config.yaml
n_kv_head: 2
norm: "layernorm"
norm_eps: 1e-06
qk_norm: false
parallel_block: false
init: "normal"
init_std_down: 0.00503
init_out_by_depth: true
beta1: 0.95
weight_decay: 0.091
final_lr_fraction: 0.1
batch_tokens: 65536
seq_len: 1024
train_tokens: 195700000
Each number is 128 + 32 x the weight over its row's rms, rounded and kept within 0 to 255. Layers, rows and columns count from 0. The size above them is the row's rms in percent of the matrix's.

# layer 4 MLP up, 896x224, rms 0.118, rows 219-224, columns 112-223
size [ 91  98  92 110  99 105]
[[150  96 123 151 140 134 169  73  98 153 110 155 171 174 173 154  83 149 122 134 213 164 114 129 126 149 169 169 137 114 118 110 117  98 180 135 147  92 119  82  97 171  99 134 129 107 127 143 177 129  98 116 157 169  92 138  39 102 152  96  68 134 143  88 121 122 162 116  97 146 139 110 140 178 124 127  94 137 182 172 149  70  77 148  76 108 134 185 123 147 128 133 164  92 123 100 137 126 158 137 123 108  56 175 101 175 114  76 180 136  69 121]
 [156 147 111 122 169  68 163 140 120 159 154  68  98 131 121 109  90 102 142  99  92 152 128 185 101 166 140 129  87 134  81 145 126 140 131 153 134 134 134 152 114 133 108 117  84  70 144 198 126 108 197 102  59 100 127 143 165  38 110 189 187 122  76 153 102  97 198 120 174 132 119  60 160 111 113 129 140 214 142 122 133 112  34 170 142 116 144  91  97 101 161  54 122 100 144 138 176 139 103 168 161  91 118 176 134  89 135 117 115 131  71 169]
 [108 100 108 129 100  92 119 143 171 141 145  86 115 107 115 103  99 142 142  94 111 172 153 236 142 107 153 138 128 155  77 196 122 152 156 161 100 125 108 195 103 131 184 102 125 102 137  88 147  94 136  93 168 159 155 140 152 145 149 115 157 141 111 164 116  89 145  98 150  99  96 107 146  98  45  81 194  94 148 129 122 147 107 121 158 108 114 110  88 172 107 178 155 147  76 150 167 167 106 124  28 102 131 178 100 114 134  91 150 106 137  86]
 [ 95 172 108 173 138 155 128  91 124 159 101  93 156 143 158 135  78 111  70 123 114 127 110  88 125 157 111 121  94  77 163 176 169 131 139 131 173 122 146  88  73 127 105 109 135  87  75 113 108 123 144 176 157 168 109  99  88  85 169  89 199 111  79 128 173 140 183 173  81 114 116 134 141 147 133 145  38 206 120 146 112 129 190 134 160 149 109 115 124 131 166 131 139 101  75 113 137 102 150  99 142 105 203 162 107 108 123 132 153 188 130 147]
 [184 165 144  38  75  87 144  94 168 134 122 119 186 126 121 164 157 105 144 129 196  70 138 138 153 120 139 113 123 145 112 130 110 115 167 141 138 136  81  40 153 158 134 154 137 126  90 128 124 131 156  85 112 114 150  67 121  88 157 105 146 151 129 184 110 130  90 135 158 140 150  91  87  90  98 110 136 105 146 112 128 158 153 150 133  87  55 140  89 169 138 114 145 116  60  81 159 148  86 102 130 117 111 118 193 148  70 141 167 134 188 193]
 [123 131 103 124 165 115  98 110 114  88 142 146 159  71 101  74 144 148  97 126 108 112 170 153 129 145 141 164 156 100 161  80 167 129 136 111 127 162  86 138 177  87 122 175 107 105 121 108 116  71 128 151  85 127 107 128  73 100 158 156 131 131 142  92 127 135 154 136 142 136  97  83 151 133 116  96 100 111 108  95 102 135  81 157 127 116  49 141 227 115 120 117 185 131 159 149  95 131 139  65  89 112 141  99 109 127 132 114  59 130 192 117]]
# layer 4 MLP down (transposed), 896x224, rms 0.109, rows 219-224, columns 112-223
size [ 96  96  88 108  99 111]
[[131 174 160 122 165 118  97  80 139 142 156  96 130 169 108 157 112 119  85  73 108 155 101  96  98 154 132 111 109  85 199 119 121 158 136 119 157 151 114 132 126 108 153 119 124 143 151 152 115 187 149 112  67 144 137 155  86  89 174  17 126 153  62  68 128  72  98 105  94 169 149 142 130 121 116  85 105 112 103 163 161  98 134 112 147  19 148 121 160 164 197 140  79 140 126 132 127 178 109 155 144 144 148  99 121 114 141 120 165 121 138 119]
 [129 145 115 152 146  90  76  72 135  91 162  90 156 136 116 179  92 125 123 191 203 127 110 144  98  75 120  64 161 143 159 136 134 137 107 126 154 100 122 111 188 178 197 148 110  99 129  93  56 132  86 149 118 131  99 103 159 126 135 139 115 148 122 107 148 117  96 137  81  78  62 160 121 112 205 122 111 105 112 130 132 138 138 128 135 156 143  61 166 143 109 180 158 178 156 115 145 102 103 147 134 146 112  86  59 151 139 136 144 103 155  80]
 [155 100 164 155 166  87 154 102 121 180 139 151 176 116 119 122 140 114 127 132 129  79 107 104 155 115 149 162 128 141 114  89 112  92 155  97 151 100  86 120  99  74  98 131  83 112 134 149 149 151  71 165 147 149  96 144  95  78 163  79 116 160  81  99 137 172 149  65 142  86 141 148 134 102 172 125 116 158 105 109 168 173 141 131 190 129 143 136 135 108 123  94 156 137 131 126 103  86 117 163 165 171 147  71 162  98 188 148 146 129 134 161]
 [ 94  77 112 140 102 178 125 124 166 111 152 115 171 152 178 156 147 134 128 125  89 116 104 122 152 136 162 105  87 127 122 199 152 105 149 176 116 135 109 134 100 149 143 128 138 153 111 134 170 136 139 125 106 156 168 167 141 119 107  78 136 122 167 112 156 135  89 128 192 144 133 109 155 109 177 163 131  94 183  85  90 153 105  79 147  96 173 201 111  81  74 143 146 106 156 125 104 191 148 126  99 177 112 107 142 140  80 159  84  98 144  94]
 [106 154 147 135 134 193 122 111  98 165 160 193 103  91 124 149 112 153 105 147 155 123 196  58 115 105 141 104 126 165 155 109 101 108 113 103 144 115 142 156 145 133  91 180  94 172 160 192 144 139 182 146 130 121 121 121 172 152 145 175  69 180 118 157 132 197 190 135 158 184 163 132 131 107  80 127 176 157 198 109  94 112 156 133  79  93 139 178  95 172 105 118 135 134 143 114  98 112 153 146 148  58 139 105  72  63 147 124  92 114 145 117]
 [ 74 131 128 147 126 119 108 141 147 146 130  93 113 116 164 160 138 128  74  95 148 104 116 170 101 176 133 113 159  79 129 152 136 145 137 150 163  59 146  99 141 114 134 170 108 158  87  87  76 110  51 145 160  82  87 115 121 159 114  78 122 117 108  92 107 133 173 175 119 157 159  95 140 117 128 124  97 135 142 146  71 133 134 178 198 153 155 120 130 143  89 139 101 164 124 102 149 195 141 165 143  64 134  74 136 123 193 143 117 130 151 120]]